Weights of a small transformer language model.
Size: 11 layers, width 160, 5 heads of 32, MLP 512 SwiGLU, 4.57M parameters.
Each number is 128 + 24 x the weight over its row's rms, rounded and kept within 0 to 255. Layers, rows and columns count from 0. The size above them is the row's rms in percent of the matrix's.

# layer 8 attention query, 160x160, rms 0.0699, rows 0-21, columns 0-159
size [ 66  58  65  58  62  63  70  67  86  96 100  96 101  92  90  80  89  81  94  84  81  85]
[[123 101 111 107 139 100 135 154 128 156 119 121 140 115 122 175 120 107 177 101  70 132 139 140 152 107 142 151 115 116 134  77  93 164 108 147 128 107 148 151 139 182 113 129 119 117 126 183 112 125  97 184 107 135 103 124 107  96 113  91 132 138 128 147 114 121 119 148 129 169 102 157 106  70 194 117 124 176 148 167 132 159 132 137 138 122 133 156 147 151 144 117 167 129 156 140  74 129  87 141 114 108 146 100 148 130 100 126 142 133 107 118 110 150 152 137 126 119 122 167 118  97 135 135  96 135 152 138 127 127 120 151 114 145  98  91 132 115 135 109 108 121 165 119 156 112 139 161 149 127 139 114 155  70 151 164 157 137 151 107]
 [124 110 146  95 115 164 132 139  91 123 127 120 101 130 154 148  97  83 169 152  95 117 135 142 135 128 134  87 117 115 152 133 144 125 145 143 173 117 172 147 145 127 126 125 110 121 126 101 199 115 105 138 122 170 125 147 147 128  81 142 137 124 126 180 160 126 134 104 102 170 101 152 161 121 125 178 131 162 142 152 122 108 102 118 108 134 135  94 125 123 151 130 142 157 170 123 140 132 153 145 115 189  97 133 106 137  80 135 141  96  97 162  87 120 137  73 116 141 117 119 112  96 114 139 104 128 115 129 119 103 155 133 121 132 163 104 127 125 193 163 122 130 149 127 163 108 134  99 128  90 103 118 128 131 182 146 108 164 116 134]
 [120 146 133 102 135 133  96 148 139 116 129 109 121 109 113  96 131 148  65 136 150 150  96 140  93 126 124 105 151 101  88 141 146  98 106 108 108 188 105  92 114 114 117 136 135 137 140  92 129 104 173  68 122 133 156 121 117 162 136 176 104 103 145 117 111 153 136 134 163  89 150  98 142 165  73 159 162 120 127  98 147 119 137 116 101 150 107  88 152 110 141 121 138 153 108  70 145 133 171 121 139 138 123 115 129 155 151 134 105 148 134 129 180 135 104 143 120 150 128  97 128 103  98 146 150 117 140 125 115  95 142 142 148 100 152 142 124 120 116 153 145 133  96 164 121 150 116 108 109 154 115 128 101 171  93  77  97 135 167 144]
 [102 106  85 108 189 143 120 124 145 110 159 155 123 147 107 148 156  89 148 117 120 142 145 130 123  87 141 148 155 126 116 129 113 183 117 117  97 129  91 114 134 104 163 137 153 119 188 153 100 114 106 186 154  90 135  78 128 137 133 183 141 110 135  82 140 139 129 119 151 145 156 127 148 125 188 112 112 139 143 124 140 136 166 124 132 126 162 162 145 139 130 136 145 129 125 149 118 130 113 134 101 115 149 140 112 123 167 125  97 138 117  97 159 113  92 151 112 128 181 137 144 147 128 162 172 128 153 156 170 159 111 143 142 148 140 134 108 139  71 141 137 115 138 130 114 157 110 152 138 122 145 113 161 102 106 120 145  70 131 153]
 [167 118 134 128 130  98 151 125 108 139  88 149  94 144 119 118 107 147 150 122 123 123 144 102 141 154 138 109 131 106 142 102 130  76 139 137 195 134 106 130 123 180  98 117  97 123 107 157 118 155 100 117 149 118 140 142 143  90  98  48 147 155 127 130 134 112 136 165  96 175  99 167 124 131 113 124 138 121 127 149 104 112 113 129 141 128 106 154  49  86 122 124 106 124 128 102 141 121 142 100 138 115 113 135 145 152 115 127 177  72 111 125 111 147 132 122 122 148  96 142 133 165 132  92  80 104 128 112  98 104 131 133 145 160 126 132 161  84 111 124 147 128 150 110 150 104  97 101 120 113 159 126 115 165 114 183 136 139 112 138]
 [141 118 152 102  90 134 106 153 147 120  98 126 113 103  96  83 129 149  87 144 161 124 113 112  94 123 118 111 137 151  88 109 135  99 112 131 141 173 117 112  95 125 113 162 114 154 127 105 117 114 173  60 122 147 135 113 133 148 110 137 110 129 111  96 125 164 143 137 137 149 136  96 157 165  59 150 172 125 124 126 145 123 145 114 129 160 129  74 152 100 143 112 143 180 123 107 149 153 148  84 137 143 145  92 150 155 112 166 137 106 137 109 142 143 109 140 112 157 144 102 108  91 104 122 138 126 133  96 143 118 161 128 110 111 134 146 140 137 149 128 125 142 118 159 152 138 107  89 142 169  95 138  83 177 108  89  85 150 133 134]
 [ 79 125 134 151 131 135  93 142 116 134 158 118 164 121 119 129 131 111 109 142 161 123 124 148 114 143 120 137  93 147  93 123 110 130 144 112  79 126 154  95  90  85 137 151 141 122 143  67 127 100 166  87 114 160 106 119 151 133 116 173  96  99 142 181 111 146 133 122 171  87 181  72  97 146  77 129 163 122 147 118 141 126 137 108 121 146 146 102 176 123 140 131 108 129 133 124 129 150 134 162 128 147 114 111 121 128 154 133  86 163 148 163 148 129 128 120 134 116 115  96 154  94  77 151 118 129 133 124 126 110 121  85 100  89 126 113 110 164 153 123 145 111 107 162 119 148 152 150 114 121 118 148 107 145 141  88  92 123 175 122]
 [135 115 118 117 145 168 130 129  95 142 149  92 162 104 119 132 167  86 178 141  93 161 136 154 124 101 119 145 121 126 140 111 122 133 121  91  86 134 144 124 192 125 161 101 110  80 155 147 150 137 125 169 145 104 185 131 115 138 148 140 123 122 144 101 114 136 107 126 138 139 162 132 103  85 139 173 151 128 102 128 137 141 119 126 113  95 131 149 139 120 101 178 128 127 130 166 107 119 123 151  97 143 107 159 111 132 132 105  88 134 137  87 140 104 123 133 151  90 101 125 139 123 106 158 152 107 113 148 114 112  90 119 140 158 157  91  72 126  97 145 123 134 103  97 103  78 112 146 111 110 130 126 150 148 107 141 111  66 134 174]
 [ 92 123 136 143 144 150 124 118 118 157 120 126  84 155 168 136 112  99 157 118 108 110 105 133 122 127 152 114 137  85 128 140 119 149 131 115 133 127 150 109 180 131 117 123 164 128 156 152 120 130 119 177 142 108 131 134 165 109 124  89 150 123 133 107 151 107 158 142 107 144  75 133 138  84 157 121  86  96 120 151 106  99 139 128 115 110 145 192 121 160 119 112 140 111 109 122 140 134 119 119 137  59 168 104 123 103 128 133 111 133 125  86 101 124  68 135 143 140 148 140  92 122 183 159 150 147 144 131 162 136 116 162 163 138 110 110 138 121 126 183 164 118 158 134 143 116 100 148  95 107 140 113 182 102 163  95 141 122 166 115]
 [118 145 136  75 126  91 124 165  82 139 115 124 120 146 118 165 144 153 144 130 132  97  92 112 146 122 111 101 119 116 108 135 123 125 140 121 166 122  98 117 101 130 119 148 133 162 140 145  94 126 100 139 177 126 106 151 146 119 127  77 129 139 114 131 155  94 112 160 113 142 107 147 132 100 131 100  83 162 155 122 140 104 105 105 120 109 151 167  31  94 117 111 133 116  94 106 146 140 116 115 137 129 139 118 138 121 133  91 166 129 136 135 102  93 140 133 124 124 116 112  97 169 169 102 102 152 162  95 128 115 154 159 134 135 109 145 226 102 141 137 128 118 154  93 127 136 120 113 117 124 122  93 118 100 126  96 155 137 140 143]
 [132 121 139 129  83 155 114 151 112 116 145  76 159 125 147 132 117  89 124 152  76 124  95 148 102 113 123 115 122 123 135  86  68 157 108 132  73  83 154 141 151 137 117 124 115 135 133 111 123 115 179 119  92 127 125 143 180 132 132 172 136  85 140 127 145 108 140  97 134 118 164 135 115 128 132 122 143 124 109 124 150 122 133 133 110 127 144 110 184 145 117 146 144 146 123 156 101 129 150 153 156 112 146 140 119 125 115 134 125 126 142 102 147  95 116  99 157  74 114 148 120  74 130 164 173 130 103 129 108 132 120 109 131 103 125  91  69 162 136 135 130 127 174 143 112  92 101 163 115 123 100 149 106 139 124 128  63 106 171 135]
 [113 171 135 103 146 129 112 115 123 141 157 148 127 129 128 117 153  92 186  98 133 135 148 124 132 100 105 166 140 100 119 170 151 124 140  77 141 132  96  95 145 136 145 101 133 139 107 155 146 140 128 166 129 104 150 129  86 135 160 107 159 155  96 124 105 142 111 119 114 126 131 126 153 126 139 147  94 157 108 158 123  93 127 162 136 109  92 153 136 125 123 117 165 125 124 171 127 102 166 178  96 127 130 131  91 149 127 114 138 105 134 172 109 110 139 140 128 134 112 145 116 128 150  66 135 116 137 114 164  91 136 159 132 125 153 109 124 135 110 155 115 150 150 144 120 118 135 113 137 112 134 100 195  49 159  78 140 105 148 185]
 [104 102 145 114 121 117 125 108 106 103 145 161 127 128  69 162 160 131 130  88 149 150 134 134 147 134 137 113 137 120 133  97 158 113 107 120 133 151 155 131 122 144  93  99 131 142 162 140 159 111 107 126 127 105 104 121 146 137 144 118 123 142 129 115 111  97 149 181 138 122 123 101 155 123 135 108 134 186 175 164 141 134 121 118  87 105 145 127  50  97 147 116 148  91 119 156 126 116  96  93 112 158  94 124 117 128 135 106 105 105 130 129 112  84 113 105  92 113 122 101 119 152 132 119 118 129 157 102 124  96 114 138 146 159 125 115 137  60  90 125 106 112 114  97  92 129 147  71  73 128 114  93 126  90  93 139  90 166 136 112]
 [140 114 101 131 104 122 103 150  99 120 158 133 105 135 128 158 131 195  91  93 137 121  93  97 121 107 106 107 161 109 129  91 118 150 126 118 130 129 103 153 107 147 144 107  83 139 127 133 127 116 103 125 115 106  86 135 144 130 104 131 120  53 124 143 114 124 138 164 151 114 146 120  92 124 112 101 126 130 146 139 155 174 110  88  84 116 161 108  81 137 142 106 132 151 136 134 121 153 146 117 148 160 153 122 170 163 100 133 145 148 106 109 195 157 153 133 101 135 123 137 115 123 144  98 126 142 106 179 103 125 144 148 147 131 151 161 174  88 145 142 163 112 116  90 151 144 118 129  81  80  86 124 120 129 138 138 154 152 137 136]
 [133 101 144 153 117 106 103 121 140 134 105 136  85 118 100 132 148 133 150 155 133 130 120 105 129 140  98  87 151 125 104 163 119 111 108 179 170 141 106 129 106 154  98 157 154 151  91  79 124 107  99 149 105  92 130 120 124 131 100  90 139 119 131  90  99  95 127 148  98 143  86 119 197 155 141 123 165  96 175 158 119 158 117 104 129 178 134 178  92  92 128 100 112 125 127 135 137 148 123  96 160 125 132 104 111 103  83 127 142 100 112 122 128 150 121 145 122 146 116 116 129 115 150  97 122 145 165 127 128 114 158  95 138 145 123 148 133 101 134 120 144 111 140  98 134 102 136 123 100  98 110  88 121 105 149 140 193 144 178 116]
 [ 97 170 113 120  89 145 161 136  93 142  84  85 128 145 169 120 109 152  77 160 110 108 108 149 159  99 129 149 124 168 103 120 124 133 117 143 131  88 113 156 137 156 128 114  86 167 108 131 129 130 119 105 148 135 117 171  99 114 111 109 161 147 139 132  93  91 140 117 136 130 154 155 150 144 140  86  82  85 120  81  97 100 151  89 143 120 133 154 152 134 106 161  83 154 129 120 125 162 150 121 151 115 128 116 167 114 120 124 161  92 129 161 137 103 151 135 138  99 135 161 117 114 183 124 118 141  83 142 151 161 134 125 125 100 138 113 131 139 133 120  99 138 158 146 175  90  94 137 168 136 140 143 139 151 147 119 111 147 129 148]
 [111 108 112 139 131 118 149 133 130 116 149 159 114 136 144 126 153 102 134 121 132 140  94 111 137 101 120 134 163 111 105 135 167 126 104 129 114 124 118 127 111 120 143 104 138 130 172 131 136 118 128 160  94  87 108 117 136 189 134 153 138  85 110 154 101 158 138 112 131 119 148 116 137 149 130 104  74 127 127 116 147 116 126 175  77  91 123 193 110 156 143 108 129 138 138 134 126 154 154 173  88 132 137 173 156 140 141 128 100 113 144 132 124  99 159 110  92 109 159 141  92  91 128 135 126 136  98 158 147 172 132  98 129 141 147 140  81 152 129 146 129 182 143 178 187 103 152 128 105  82 146 103 172 165 131 127 100 151 123 154]
 [ 91 100 132 108  93  83 171  76 133 136 103 109 131 156 132 111 112 172 100 153 135 135 119 120 144 118  95 129 122 163 150 108 103 118 103 149 137 149 117 148 100 161 122 144 105 147 119  92 133  99 133  90 120 180 108 187 139 126  75  90 146 121 104 108 122 111 125 144  92 100 137 139 132 168  85 169 136 130 160 110 157 127 118 135  83 146 140 111 140  98 122 125 116 102 108  80 126 104 102 114 168 142 111  68 173 120 116 155 139 100  84 140 145 137 118 121 144 138 117 134 123 142 134  94 119 126 108 132 122 144 131 163  54  99 138 146 109 123 142 122 102  98 149 140 161 133 145 108 128 130 127 123 135 132 110 140 144 170 157 120]
 [106  91 121 174 151 114  86 150 168 129 152 124 144 139 148 106  84 177 100 126 137 124 142 105 139 170 151 149 148 133 131 135 126 122  70 107 148 111 109 133 143 117  98 115 108 131 116 134  81 148 144 102 148  93 115 107 110 116 158 181 104 135 142 141  86 126 116 141 126 111 142 100 142 103 119 137 100 108 121 111 107 116 158  52 146 163 117 130  87 151 112 146 138 143 142 128 164 119  89  89 111 104  96 124 107  91 143 135 123 142 118 195 146 107 116 121 119  85 150 122 119 120 147  81 121  99 147  82 113 137 118  96 113  96 169 153 102 121 111 180 141  92 118 107 111 123 142 131 131 138 149 103 124 137 140 136 136 162 130 141]
 [155 103 104 114 137 137 136 140 116 162  57 141 120 118 111 126 119 116 120 146 121 153 153 163 128 161 104  63 152 123 140 151 124 134 107 129 150 152 144  96 141  87 162 118 158 187 138 131 121 135 119  68 139 155 151  94 167 143 148 138 160 139 118  92 120 139 143 154 113 130 128 111 125 130 104 134 148 133 149 142 150 146 174  88 122  96 157 127  81 132 155 157 157 119 103 126 103 145 125  68 144  96 130 138 179 112  97 167 147 119 147  92  82 154 125 127 105 133 113 125 163 142 141 143 125 121 129  92 121 142  87 138 102 113 130 162 142 101 111 157 143 137 102 122 121 151 101 100 114 134 174 130 107 103 125 105 115 154 131  92]
 [137 155  87  82 114  97 136  95 151 101 161  97 146  96 129 119 158 144 152 134  89  65 139 123 111 117 144 141 113 145 111 117 114 114  99 104 122 128 125 116 131 128 104 101 119 146 125 126 152 127 115 124 119 110 111 119 124  95 126 143 117 143 116 112 146  95 111 144  90 113 132 147 131 104 137 143 149 160 137 159 174 135 132  85 110 121 110 152 132  97 145 106 123 142 138 169 131  74 145 149 146  88 134 127 169 102 105 108  89 123 128 113 126 141 114 157 172 126  63 126 104 129 129 138 123 136 117  81 170 146 115  93 153 134 105 142 128 126 129 108  57 113 125 137 126 137 119 153  78 126 158 128 130 155  50 107 150 173 123  87]
 [132 140 166 127 112 119 146 117 169  76 141 170  82 107 126 147 129 122 115 112 151  94 137 124 151 163 119 125 144 124 122 101 127 129 131 140  96 112 152 129 123 117 120 104 121 119 138 165 145 124 107  70  99 123 119 132 113 136 147 163 149 137 107 118  57 126 132  99 180 149 143 101 105 127 148  84 160 153 156 131 152 162 161 165 125 154 146 139 154 143 156 122 115 179 108 109 132 151 175 115 134 147  92 103 122 152 115 128 113 124 130 117 156 163 124 165 167 155 149 135  85 152 115 150 123 137 120 144 141 106 128 122 104 128 123 121  99 145 141  80 177 129 117 148 158 123  99 167 105 124 168 113 131 137 101 151  83 191 137 108]]
# layer 8 attention key, 160x160, rms 0.072, rows 0-20, columns 0-159
size [ 56  65  73  71  67  70  81  91  90  99 116  83 103  90 104  98  97  99 106  82  80]
[[115 111  86  91 137 140 106 100 134 124 171 137 126 114 121 127 147 132 170  86 153  93 149 110 147 135 136 130 148 155 163 147 110 125  99 145 117 131 153 128 143 116 136 123  98 173 132 106 101 140 124 117 103 155 135 116  90 100 145 172 119 127 120 132 106 109 152 136 110 146 156 130  42 185 140  99 151  97 116 147  96 132 130 136 147 106 141 138 142 126 119 108 144 117 133 161 111 152 102 156 170  72 186 129 151 121 114 166  94 124 130 120 112 130 142 143 148 144 141  82 149 116 130 159 114 111 114 141 150 149  74 148 113 124 141  96  96 137 115 167 115 166 108 114 120 151 108 132 131 172  98 134 188 151 126 103 124 146 146 155]
 [ 82 113  92 110 109 135 138 165  85 121 150 133 124 116 147 163 115 122 131 114 162 131 135  89 113 123 126 148 132 153 134 140 121 161 121 108 132 132 118 172 148 113 141 128 123 169 143 136  94 148 131 134 154 172 151 136 162 110 191  99 140 116 162 126  85 141 129 109 108 125  93  89  70 165 153 137 114 151  99 148 115  89 172 109 168 120 133 148 127 166 106 130 150 107 103 152 102 170 106 149 132  99 191 111 132 120 176 110  94 114 106 139 106 128 123 109 145 139 116 130 133 113 100 159 128 129 138 125 141 119 130 103 141 116 148 137 108  98 105 132 161 172 173 110 126  96  93 141 125 141 142 100 129 150 138  93  94  96 143 174]
 [161 126 164 150 140 150 116 163 148 148 118 182 126 106 149 122 143 101 114 175  99 160 128 136 132 138 129  89 128  95  87 111 146  93 145 135 146 119 117 133 135 125 143 142 140 134 144 114 133  96 121  85 138 100 126 127 117 125  98 123 149  91 115  97 154 107 138 133 117 131  99 107 190  61 147 132 124 128 117 104 165 158 113 135  86 126 122  99 135 103 127 122 158 125 140 116 138  98 147  94 121 171  40 156  96 103 128 138 134 126 139 104 116 121 100  94 150 102 136 132  87 127 167  86 143 142 147 124 106 141 137 183 114 131 107 134 122 132 132 100  87  98 105 135 131 123 168 149 133 100 120 148 131  84 100 154 163 139 118 102]
 [112 112 113 137 175 119 116 124 100 125 105 182 103 131 121 139 184 104 116 119 134 119 163  91 160  98 152 122  74 122 120 133  97  87 129  95 148 138 143  99 107  89 103 127 115 128 125 142 136 113  96 121 117 102 124  84 113 111 106 149 124 140 132 116 153 162  89 151 141  84 209 156  98 147 135 119 165 135 149 141 128 133 146 123 141 108 117 139 123 145 149 158 158 134 124 124 157 160 154 110 102 115 123 163 105 144 132 130 113 127 112 146 142 137  85 126  94 170 165 126 154 171 122  92 107 144 134 150 103 126 103 110 144 116 110 111 124 157 140 178 136 161  74 110 130 137 130 144 160  80 116 130 181 138 112 135 147 156 117 129]
 [ 94 117 119 135  92 127 119 109 116  96 130 101 147 145 159  99  70 164 145 105 111 137 140 151  98 119 124 169 116 132 160 113 123 142 158 127 138 134 130 145 163 116 136 123 107 104 108 123 105 131 122 163 115 191 122 192 150 104 158 124 109  88 111 113 140 144 172 114 115 144  83  64 115 145 119 143 125 119 115 112  95 112  87 166 130 127 130  86 113 148 154 105 138 136 125  96 110 103 131 137 159 147 161  84 116 146 116 120  93 117 111 142 128  89 152 102 163  91  84 110 114 148 133 153 140 138 141 127 120 119 157 121 114 162 138 133 163 103 133  85 146 133 157 128 137 125 145 121 110 207 142 109 104 135 117 131 104  86 138 115]
 [106 153 159 158  98 117 115 171 140 132 120 199 130 139 162  96 130 139 102 161 114 157 142 172 131 145 121  78 146  87  94 135 155 123 140 117 123 131 118 120 129 123 101 130 147 143 152 108 142 113 111  86  88 110 138 132 147 111 103  84 128  99 117 128 141 127 147 141 134 147  68  75 184  91 124 127 113 119 121  88 149 159 103 102  90 116 115 100 157 130 138 109 144 125 143 128 147 121 116  86 100 195  74 140 152 151 128 105 147 123 153 133 115 107 122 107 172  95 134 131 117 119 113  80 143 129 125 135 145 128 143 171 115 116 138 141 120 124 147 110  91 103 139 120 133 128 134 106  74 114 125 146 101  79 129 143 135 141 140 115]
 [107 126 109 128 153 124 139 158 118 103  96 148 103 135 151 140 113 149 118 122 136 123 159 102 148 116 150 123 139  91  97 130 144 108 128  97 122 130 120 123 138 120 109 123 111 130 135 150 151 122 101 115  98  64 130 129 147 172 109  59 127 139 167  87 152 141  84 144 126 116 140  96 147 121 158 124 131 154 110 139 148 175 126 136  95 100 104 150 144 140 153 118 114 130 164 120 142 142 153 104 120 158  96 167 161 139 119 128 119 102 141 153 130 148  48 138 100 162 174 155 124 136 129  86 135 123 126 143 145 136 146 159 101 131 152 101 115 161 108 166 156  88 110 143 157 135 121 108 129 103 111 131 190 133 132 142 198 130  84 121]
 [115 152 119 145 157 120 137 138 133 160 161  89 120 144 116 142 173  92 134  88 164 112 162 114 164 119 152 158 132 122 115 122 133 101 102 116 143 129 113 138 103 123 115  92 109 165 105 155 155 151 154 123 128 107 154 118 121 110 159 111 110 154 119 160 134 126  98 126 143 117 174 132  92 111 173 136 123 123 128 167 122  97 142 130 141  90  84 203 116 174 164 139 128 112  84 145 144 162 150 160 150 108 163 159 113 106 132 137 129 139 135 138 167 120 154 175  82 148 163 121 136 161 103 121 120 119  93 147 133 127 116  89 126  96 121 132  94 141 127 138 134 167 106 154 102 137 107 127 170  97 133  96 134 132 163 145 155 163 137 162]
 [109 136 121 106 136 140 155 149  88 106 131  89 142 139 129 173 134 104 166 136 135 103 154 119 145 112 165 158  81 120 120 147 121 119 128  80  95 138 126 152 131 134 137 125 117 129 136 152 186 140 125 158 132  96 113 139 162 130 118  85 126 169  96 118 141 143 139 140 175 101 155 115 136 158 110 104 116 120 153 121 106  89 113 117 156 152 137 179 129 157 129 155 105 126  98  99 126 129 147 166 162 138 125 175  81 117 153 135 164 152 127 129 120 136 150 112 153 114 127 121 153 147  82  95 136 107 165 117 138 103 137 135 115  77 139  94 120 129 116 116  82 119 149 136  71 111  92 117 152  67  76 133 127 140 110 112 127 144  90 150]
 [101 107 150 131 109 166 169 151 145 108 121 149 112 130 147 164 123 158 164 158 151  96 143 159 115 127 126 124 121 200 152 135 167 158 162 132 129 168 147 120 143 146 158 158 114 168 101 122 150 130 126 131 130 158  89 150 144 121 114 125 134 102 131 113 122 131 134 114 123 176 102 114 122 129 120 119 149 137 163 121 139 113 127 119 124 113 147 102 133  87 140 143 123 109 111 117 120 100 131 166 131  96 115 110  85 110 143 137 153 129 139  78 134 123 127  62 128  84 146 134 165  89 141 118 105 112 150 163  39  82 150 110 115 136 121 117  97  95 160 101 126 117 163 108 130 155 136  99 113  98 139 122 124 150 126 149  77 138 155 124]
 [145 142 120 126 192 149 114 120 132 132 125 106 121 147 101 132 150 117 112 120 138 136 123  83 129 130 145 116 118 113 104 147 111 137  96 151 154  77 137 118 104 142 124 116 159 143 127 146 117 147 130  87 112 143 132  89  98 129 135 134 116 162 123 174 119 100 110 145 122 109 159 155  83  91 149 104 114 106 119 161  75  97 166 127 114 112 125 200 127 148 116 129 116 147 144 135 111 164 135 163 148 125 142 188 202 104 127 116 114 162 154 131 139 122 160 155  96 178 154 120 114 150 126 135 132 145 108 128 174 144 144  97 131  95 125 151 144 163 118 160 134 166 110 121 140 153 128 125 141 121 156 136 145 139 180 123 132 136 134 192]
 [121 143 142 120 120 125 139  95  62 125  94 102 161 108 133 139 140 111 113 105 123 146  99 139 129 151 147 102 164 124 123 104 108  84 140 161 133 128 133 129 114 100 155 126 158 119 142 182 153 125 127 120 148 132 137 143 116 110 155 122 129 154 127 173 135 113 119 117 140 117 156 130 148 127 168 143  66 132 129 124  83 140 137 176 107 122 115 178 131 129 117  90 153 136 111 159 147 186 144 185 114 175 131  98 176 151 138 177 126 120 151 137 153 129 151 108 157  92 121 149 115 154 156 110 124 128 100  85 110 125 166 120 136  58 144 134 143 104 121 107 108 166 139 116  72 128 124 122 117 148 134 124 108 115 156 142 162 114 134 118]
 [124 125 139 102 147 122 151 126 172 113  93 121  95 129 146 114 120 135 145 149 163 105 127 170 138 150 105 119 120 135 111 114 139 116 116 148 147 151 143 105 119 107 149 137  92 183 116 133 147 119 139 152 112 155 101 135 160 125 110 104 123 133 159 115 171 106 110 128 130 130 105 107 103 140  94 120 182 120 141  99 130  98 117 123 116 150 130 135 134 114 150 144 106 111  89 103 145 115 107 120 144 100  87 120  90 168 170 152 169 123 102  81 118 181  97  83 122 101  75 121 135 159 118 124 146 135 148 154  73  68 148 124 117 163 153 175 130  95 135 139 137 154 165 119 178 140 120 123 139 144  93 126 109 114 110 191 120 124 123 113]
 [121 131 157 125 139 112 159 139 133 117  92 170  77 142 139  88 135 128 146 144 107 139 134 117 134 104 127 124 127 192  93 156 187 110 196  94  78 109 148 126 160 126 147 104  81 121 145 159 107 117  88 121 138 114 101 156 169 163 132 121 136 112 162 126 145 172 118 107  94 127 151 123 122 177  97 131 136 142 132 129 166 131 115 121 150 134  83 134 120 129 151 118  88 118 122 118 150 122 119 105  79  72 121 119 119 157 147 106 178 143 133 152 149  91  98  89 123 142 143 127 159 138  99 108 107 111 170 119  96  98 114 113 110 166 136 112 137 135 135 151 142 108 125 111 130 103 124 116 127 125 111 121 148 132  94 143  92 123 123 106]
 [102 149 120 147 101  96 173 137  87 128  96 104 129 117 159 150 124 122 127 157 131 135 128 155 120 185  85 113 130 146 139 114 110 161 139 177 172 161 129 120  98 110 145 144 144 179 105 129 148 120 108 135 173 146 126 119 156  89 113 131 178 107 119 115 110  98 125  97 134 149 122 131 133 126 119 123 156 158 168 153 112 109  98 135 130 133 149  93 128  93 115 126 102 117  89 137 158 119 102 104 139 154  90 120 142 115 110 147 136 131 103 134 125 169 113 111 148  78  93 146 139 107 151 148 168 133 137 147 102  92 179 134 113  88 146 145 132  68 103 108 111 129 102  97  86 140 139 110 136 139  80 103 105 127 102 143 147 161 132 106]
 [ 90 142  91 107 180 146 152 156  90 103 160 130  83  99 150 142 116 132 121 122 144  86 124 108 113 117 111 137  99  88 142 155  88 131 114 115 138  58 101 116 112  92 113  65 137 146 141 169 130 122 111 125 139 184 128  87 147 154 124 113 143 112 143 152 114 162 123 130 100 149 144 124  94 118 115 111 126 136 121 138 134  49 130 132 160 114 158 122 106 148  63 174 141 170 112 121  82 127 154 113  95 101 124 157 126 115 148 147 147 129 121 116  97 131 116 121  91 138 113 124 126 129 120 148 129  84 108 131 125 128 130 144 102 141 113  98 127 124 111 158 125 121 132 151 143 149  98 116 143  75 145 136  97 137 132 106 149 116 126 152]
 [123  97 175 154 143 125 119 124 160 149 101 171 171 126 150 147 109 139 142 182 100 136 110  87 140 154  75  76 158 134 149 155 152 109 140 145 143 137 111 115 110 108 122 160 141 123 127 132 160  99 149 190 139 110 119 139 145  93 157 128 119 108 101 117 113 118 125 129 186 137 104 113 147 149 130 162 121 171 145 148 128 150 151 132 141 144  93  90 114 155 104 165 116 102 126 149 134 149 123 118 147 145  96 122  91 164 130 104 175 102 115 106 132 142 132 150 178 120  82  99 106 115 115 101 172 113 159 116 126 101 144 137  99 172 126 138 107 126 130  85 119  98 121 148 153 118 120 126  82 116 130 121 104 117 117 127 143 131 112  83]
 [135 126 171 142 119 140 114  87 133 124 142 103 133 111 148 118 141 147 120 151 134 160 128 113 138 153 120 124 130 132 149 180 137 106 128 155 184 153 147 158 111 150 124 133 123 148  62  98 128 112 121 147  95 152 104 117  77 115 180  87 126 125 116 120  99 106 116 157  88 127 108 173 125 141 150 113 134 142 155 123 126 132 140 146 127 141 136 149 182 102 116 154 115 127 148 138 110 150 140 172 173 138 144 101 114 159 117 124 129 127 119 144 115 165 160 144 141  95 105 118 144 155 187 118 143 139  96 123 138 144 120  92  92 106 113 135 120 128 112  99  90 177 145 110 117 105 128 107 148 165 121 156 108 116 192  92 127 111 191 103]
 [130  86 123 154 113 103 116 124 159  98 145 153  83  98 147 132 122 146 127 147 141 170 115 107 155 106 122 145 144 130 145 157 163 117 140 148 120 171 111 116 112 120 137 124 128 110 158 133 132  86 140 112 116 160 160 103 147 104 119 144 143 150 176  97  71 136 124 137 109 123  72  79 150 117 118 161 129 149 188 132 137 122 118 134 167 120  89 100 137 144 172 155 131 120 121  98  91 123 103 102 118 157 166 112  99 152 100 102  90 137 146 106 123 142 162 135 126  93 110 140 149 197 145 103 141 143 107 140 126 122 110 125 110 169 155 132 148 129 129  96 162 152 135  79  83  83 148 127 119  99 104 138 149 133 116 133 108 147 123 142]
 [131 116 137 130 162 145 111 107 143 105  98 135 156 144 111 163 121  74  69 138  91 123 105 138 136 133  85 109 121 106 134 110 136 128 102 104 145 139 150 169 128 132 169 123 129 114 124 104 113 145 104 144 129 119 162 155 148 110  97 137 115 178  94 159 127 149 149 117  97 119 166  99 126 158 109 105 138 140 188  87 147 132 151 149 127  98 161 115 145 117 120 125 119 142 135 129  95 129 131 161 147  95  99 171 146 136 165 151 118 177 129 149 112 132 171 133 192 125 149 154 111 170 105 111 119 138 106 107 144 111 120 168 184 113 148 145 182 128 123 109  97 135 122 116 142 115  95 133 126 126 138 170 131 129  87 117 176 144 117 140]
 [167 134 125 178 134 134 131 131 135 133 121 181  85 124 126 129 142  70 103 146  97 165 124 161 135 103 165 125 116 145 121 160 144 158 141 163 129 117 159 176 134 145 153 119 122 100 105 141 128 144 151  87 165 135  71 149 114 128 136 128 144 129 102 184 135 111 124 123 155 145 107 102 139  96  72 103 110  99 118  68 165 130 137 100 122 132 156 153 144  72 136 123 140 119 147  89 123 139 140 124 142 108 104 138 126 143 134 114 128 127 140  95 124  95 111  89  91 115 117 128 119 124 145 120 124 157 124 128  87 168 137 132  95 128 121 151 130 122 107  88 149 148 116 118 145 152  68 137 114 122 107 162 150 102 175 147 121 177 130 132]]